Each number is 128 + 32 x the weight over the matrix's rms, rounded and kept within 0 to 255. Layers, rows and columns count from 0. Numbers have three digits each.

# layer 5 attention key, 64x704, rms 0.0327, rows 21-29, columns 384-447
147172009094068134158099125158150140091064134127102184112134060116208083170185141126173109163120105167094062101144188121136114166105128137116152126189149049151132144118085129119131165112121137
085090144162143195135135166211102146153091103159113061118121117120102147145142161166150076109084109151161128151135062161137096087165147192094096158067142105116158200169160143147113164112152081
102123167126026179100074221153093092097141159217094156094121107178148130120117127155119098135166080069084104131145176160189162159135145100146128178089072068144090143212145163169231096159077137
126135134132110130136110123122130116141126147138153123131132127150127113125127158128115126102147118131146121116133113124161122121149138137142097131133112139153124124144121131126116133128085117
100127131117094131113143134147127127118135115102126121123104135130117110172160118163136110152114103156106135145112144129140141140130118151117152135122168106148117135139125136118143119110140121
120134163119117127156134098112165112150131136121127097134139129149146103078113098131130159124146144142139138105140108116150085146151133096137101119115157100164143113141121081131097128128122145
138151093107092132124128136138131094108119117142128138117116164091168095147153103126114157143131077148119121134133091157129086132121118175124138130154144119118129105107135169134159144148124088
156113110127121127152113108129120111114128171122104126144100134129139137110090151152109138137118149142151168112116110092167131127131147111133189173129144118137146116144139077140152102139127112
158167147090145124099101128138103116146162171155118136150119124081084134109130093135153159111120112122105125194134178122105127141100159180106148186097108140139082097119120158182120078142118152
# layer 5 attention query, 704x704, rms 0.0333, rows 22-30,86-94,150-158,214-221,278-285,342-349,406-413,470-477,534-541,598-605,662-669, columns 384-447
075173178168137114163073148122209095097141133143130111151134167121106203106165119092141164105136171170173151088111157123099135177113094135110174121101083139114114062121130189095060122110075119
132132094130121109075123130094124145184083127148100145092091113142120161113125190142139110110116097187124153061147129146149181086138111155085087179199099129167049145122126149106087110157146118
124098134092137138151142128131153154134132116117141154152145149137108132117125163146186187091109105162130119129131126114132134109128183118100161151124139197195148168130115091088117120101156187
141107091121130081152145153142099142104114124144131093081144126123120080141148130155150069128127118154122120092089119128141178115133129147108138141143126158117123141097115153159153141126157145
141128149134140145104089159126165178105126168091128136158131112140128165119129156123117139088157162171176107114127156138137145128108094152139126126097103097132127167126121090076100110106139198
129128116139139116141122137137187097143148144133135098140144141145111123134110136141103142100110109118117143171127130128078119144134153132116131140109110107142124109122119141168109131094143125
096127126119142162103128144105145129123148157122147153136093154111124116085109123104190125142093144136151137128103156135164151093081146112163125115109126078103127127157115113105070150139126106
097098133120100103111153138133116145155136083135115122083146103098127120153121089142108142112116129137127131151111129096137105111160100089117120143139127114117118085160143145143144137132136104
146130081130085094152104132137099125143142138129145095112132140163117138126176082110098140127125107123102139097151086101141115154156082118142133154120129114125115137088133156103157135149120116
129122184138123123152115171160168080095088131090163146132111128160141091144093152117092124181088091185110118129084192159203100117114144094181168124161150068118136160134089171167113134138071105
168090043112122152089165122115182063138106132091121187000138153128144123062113161151143058134146179038175064080100192131078133160117172191113051122114111153138145095095168027138163201116118122
113087127114148127184162082150164137144134125102079131089162117113114115178194163167143073113092106121132112112136076111093148119148127124129131154117098188172131128144136161085151101126163093
171123175098126109054114178128101158145118123184159118112122175128187146101066126127139142140154142144077149129142145117104146109136132082087126176185083134125094139114145129149134149133113096
155109126101074125164106131141138116088107137056150160142136108101078130176169105146100114112131160156134099116098144106154139135132142128134150106110133119108129128107085122149155134111141155
098159116135114143170133100110176087181153145100130144111140134136094151108101134150114079122140117133127136158154117163144100074089116125146116164124096159143140116102109114093144162134127083
118122111146094145181108118130171125117141144070141121140155056116099126168120097100077116133110128148114127104121110099140128094133136102190125128121104154134178125115107111144156100107162165
110136143084140102075051120105154158141129102156129076157178106154101142120151131131128117111136144098118072111119134128129096113117111137122103129112136119118111100148107132114119118133161147
120147134097143138116121187148122162086138148138155113112100184135152163098124166138132124107162121145127101120131129162167132132150112140081115064159135081125103114148202128098145141116102173
092152194130170083234161187202124115142042138161178163095176119143180109196131234142079129120156159185105098147075137155126056123071171114121134132099153083064073174152101245089176158196075104
198084023147050094068114105151172176069121094145167193030082059177154147016067179088098066131148109000094103151022159145088104161113131154147020164130145130156058138099176115132142114206017127
109112138136126109131187148162127081111141144123132122152120101146149103096129090112113125098185125150133111162131097145143120111124146154111125166103105096121134121142113112145128134130162153
155143149157161127141126110129149147105130139172163139163126126109140157120119128135134131143144134116121141116151118113125125161144132117124132118153136166103113111143123119142132130098115131
118116107082115156127160150132096113151130108087130111120112101146140137108131141107117146118141107146125116123093112131141151136145114152115165121102118149136142135139102112148122129132133109
110102090145100128122169104112141097126162145122136106173117118117127126115124111102079125138112166111125111128139157080139149105138100093128121123123082131132141147124112093164125112131121112
096106109180089117140141139108123119135126154098142164140112143141140106141121089127134177135183131128138115110116143125126140115147152150164158115131110123117085142078071127155143151097110111
126163099127165142112124136107119130117145104135134107102112133149161147134118104146142114125127137113151138132122134132133119162116130134133090124127179145145114126132119138114106127138125127
136137169098137117088137132134084177069123124123158127087121147108148172154095135145123131147101064134119100156142113119102112146070133130124108134134131125135119130118131149114146115147102105
165096157183153120105110130118115076153125133144117114115151156151147163174131141177122078125125116125146168107160134079072136130086112082170136155111138147110138099143165108138118095110102134
136140147132143150133138092155138136136113206063098201139109099174085119121109144160111116114080135120134136139156083135091186119149143123089085127151078094122151105136146159119134127115128114
154127064166147103164144097123142145140118141172087145123148095151185141087142127124114115100097112145148127118108108105149143123136161105117093117143139114101144136145142129122112135118113129
151122171107108152161112156154153144147106076095192116091138150141148143160086142116128121132102131079147115171149142103102154107116143145147132131108146122106133122117133103089111104091146127
137168073152127129157118107129166128105132147145115123122103119084126133092154159122086138087136100151130133101124128127132116144122079088133120135140120108130111170087129130134156167123069151
162148091137111175152117113152120144111117130168121160112151131127129142140101125140069116122118114145150138159093106095122150130158186154069143146141157116117098156107167129131129131073140135
162152123119123103129138115115110135102154111132048149080100116034120086119167143163100114152117128131151129127148143132101118188159125075132088124188132102074123133133141125089165096099124131
167129163122129143121145138149108165105207083159127180136141139194130180168114111070121104181155122077067116123090137134128173113138133122183200117167107122086101143164149122132146152180108087
128169138147180097172173158156116129122155139089141158099104138154102116134164153135098178108124119164144139127140094162123063147123136146114127096152165077108101113121135134132116147101106157
081114100161138146130125122127091132131081104132086123137159150130146180128147117098137135135117106135132134148129195124109065139218138133137098123097112106167120133094180145177137089096134128
146127149161148137137178174113097125132122176161108120109157165145185124059133117100154169136179146128090112111104106115120144101150119119099192160147112222067156115158105116093109107115129129
168100080136058106090158146109077125066123118172132124148114228106132099148174060138108126159108111111098139168114106080177089157129165101143154134119082092124129086162110129134132111217111096
086073091086165095163120118119137093082161118128139195140115139089109115174109167132109118091153164145113142133087111164120167122082112126148155149112156147089125157066119135164088119089162126
116178083160166132108122125165090083120115130121129122133123121135166164098130093107090087090101131080152140106113222118113166133122117153121154116121138119147089140124188155174147087194144189
117107147095168129127111071122180134129128165105079194100151110137090115122049116112064137158104155069117117080152184146075143133127124109202137107090105151077104201111055111191159136163147132
112166089066111207165165121166127138102140113138146142127138101121166081097164113095131148096138121073125109119121096157107196164107141087145134095160154073164171168145178101134172106154121162
134132150100098148133136162171095187123076137127119127102032138085146072158152198161088110109125075129140168158144133113170180080123095111055090189110140097195141130173147120118119044099094074
165176123168127159120161157102156068131158126116130119064189170124086167079033108085093138161095149116116179077161162112131120125130156133150094108202074080082130205109135127126121156146120157
155136081137151061129104127163177094117127123078151157158114086084164066146108128195147164121135087090169109118118170113117066170161125139158138091151146121142080145106180151139143079111143101
134134170143144147078085151129112126148114167093095158135117134122125160103089170108149111156149146124061170140055076160124100108135138138149146136150075144164094107136095140152099088154165126
121158111109134086140175056102156155180120085096151083096074136125156091085172084147104156109142177089166076168126126090179122146156113123077180108095134129080134169082157118080113111096183112
150176136168147096149065131131146105139111161132194116153106151101104081137095137160118126161129089104147133114177123064117121143078126139151096147125125191087135101158130125125166124130139135
152146117167159155146125102112130084130069107119177161064104132102160076124167115114149142123175105117119083196175118137133064122050109152175139116144107126037095095092144114106135115150086163
129139138093124123129080119185136081100163171159131147120121164156158163151124133151140143104165107145094144126123134133197166101126121154126145108140200102142175080123132088167143100133104115
145132216151171102162163161166138173130083124071177183110155127106128166169117188141111142156161127189094136114100115126197077127106184113107147100151171054083144186173157131141177191117036066
132092100119114129116190182169201105126046163108114184075129034072140154111115175103115098093112100077149097081144143159070104121116127188128148131033061145090133151096222064154133255156100118
136141128135109150115141105126160101138097121103119141118109130090111119112154072119113125093135104130146128137125156161125142119149092138177120095110138141147114174124155166104136113139136170
126148168145133125102095138112106126110148164137144104156138117159099189079100135137191129169138164143111141123122153147088146157123139144113176178118126166127072078137087125140132144125108173
188125109123120100102174121119145158148120103036111130104137118132170103128163109102099114079116134112119123154128091105137140085124181109179117110117141119177178154139160112104149080112159116
090176141111124134136123112126132145172188149072097095087124061157114120101120150107095126142155116086133122113123102087132168085135140088101158131134062119142115133144098118100115115096115120
104143121173133131154139120111163111138116143101093161173127141119149096145141149142118119138111119133142141137131154148098117112129083110127121122083116129103168116143125148069124120100124139
150145156124157153122137122133134102116127115131094104082156097167111158124130130134142111143100123140152117102136138130146128127087093165095141133126121109162100116085147102159108121139130155
143168077115082182161118174132068215182149128086196108075132140072087074108070161134104091139153097099153053113103110174147145224125053111110100118099121134154155065109116129170072150143143148
132166154110123167097112161129145145072144144147136148076173149121079134156116147165125100239087135137116144126132122190159119109139096180202070110181071133126108091061175151089157104139105096
062145150164126109159133103133148142136121152126129102152108166109177141134138145132158093126130114165112124141113136100136112126188185135172135163176114124140108094059162144080091131204149130
171126151090117101137078128155091144102162135183107119097095148143124163179091094113127120070145094106136112120122086106151116172116126154086179157124150171179133139181075110114155151081119097
118138140184091142128119099136143149156162095092137106149129159088115084111144181183128148140159145162095117108135123084149136127127112090138143118159083134096128087138157161121130097130112160
119149075109113084150101111174158169156160160194070149126157129152123094111109176107124172112098182112109123120102162132091143145152150140142129096172110169134146127131121144126112119089126109
106099131180074140100155115132168102126179181145181118175090115122156090141100148194134111104166149084135120097071101151107105205143117088113104188212071155084111076129150136178141168179165151
092168166117148111110118127093123136126136103134146189130133104144101119109173113140099116151117097130150164123110163109135084126092132126172075144152132142176132073140100129148146115133115131
113137150131116125128093147142113165152116100145185140108103133118114125144180128152093116163149175105186160111155170131130068174102112156156125134111131163160112143136120147136127148114131120
114120102119075181134172077125114169154099073125100098110139179088154113076165108113149079118132080120174153080136069130068138126154092131132107130152146126118080098121123144150140143184123112
123108095089085113152127157118106073132121156123085130114140164109102135138171174133155102117057152158125116115107153128112102131141099117115159127132129129146110143078129174131176143137101160
137109130097148121136143113136119125159134106121137148103113104106126115103095119121112208115138130112139159099148140158184091092110164127090174119114120096133096101124135139132151144161158141
108120076115157152127131101105115144131185136099125105122120120152120124122129128117141099081096164120127121176132148157109139081082148108110120121100135137150127147160152092142123138119177099
106157138120144129150146122142125127137121116171080135148116129163113122124101130101077095112101171110130167100128103128104170167109132126070152144129145123172154130147154094164117061119109167
123139123123103130122135148129146125129129160044075152124136155125086149088147119124106104168127104158135090171109160190084083121100127134163142053108076146138186088191114153109127122121082155
115101173151148135134123155198092131120117078128098085116143142152125153162143084072167148133160124127119203127150126097097152132158127115159123124144142117131067076103106152103159073202102138
157141159110129132182134115155120187121093118130133151133122119087167129102136089136130149157182137106139146150199159106102123151120097108187124145134092137191110176101135118116137099093117111
062105049117131136145142109152132144093110103150095127109125139128166135098141127133121152113096119180106125196161094150121164158142172114098143114089101143146112143126134132102139139107093131
101212017109216132203188106161154156096120144168094111169094116114195159111100159087098163119177121153144111101157223083116130132125122161144144237155134137090149089129133132136098068136113144
119089196120090133145098124089154140130114141113169115121116140085110089129155131164091071135142138133163178046111138160095138136128143114095174056158170148077111085113118111055148106118141131
133134108097127141173147154143129161106126187144096100113108131153151135109140129083077141149130155135193096126156137218077090138137131168162139099134102156127150175095136137107121080141074108
195145127078123164219133193141109160194114120097118159113111095091065145187106147100030108135133087172155072131142099127058105128164153136061207133133108161145111159122125133070128126063165156
176103146135183153158092181132167110134087162135137173047165095141130093129112139079169119121129104085117105129148109156082171158175149094139078070112121096115069162173116090155083162127100135
125112137161112108126154144081140118106235036090160165120186079203122187161146096098152115128091172146122111159086114134135068093203140066122131123111110054148104122058169089182140187178157105
102139201120182137152147141116114135079145114134148154091162105152170156159152139103146120113133151153156080137121107158097089168138146125091127138148128155074142089112134134101183126171057148
082112176101094137140162093163141139164084151107176120097091094106179136099140117163129087078151123121081103175168144097128101063105124141102135148179129127130157121156109122206119127136113116
123126078129169149117150116151116181137169205128110053090122136140155133127117121102098136093101180143115125109110128126141146119132169143094152151084071188128158139102167136142116146149129123
080135151121090156165131146151133126107164169098124152124085108126114167141146089103158059219065137108150151119111138127099207141157134130120086125174090144150125140130094124101149197129128125
110152053138134109163154135102162143102177107135084121207178111094153123113161115103167178152121076142120072122170104081126143171163084078147105140139067164143141127149126127173137109122150101
128103112110143154113086124136131145189148071131125201065111101163119094165130107098091148116091107157145122075123092124091138151167123138066192078105144118111084114064150112078116078055124121
100148132145152110110175085071172094137157131160113144138133091091138111154103131129104132116072101155118100135093129229103153194072128150144071157144118147172119180130135133128151129079093130
112161167118140129106136157129070141113133132177167167098166154163093118160071160136165153072172118095118136122063121123112073116121092108130120155134200101106133127122131165153188134121166105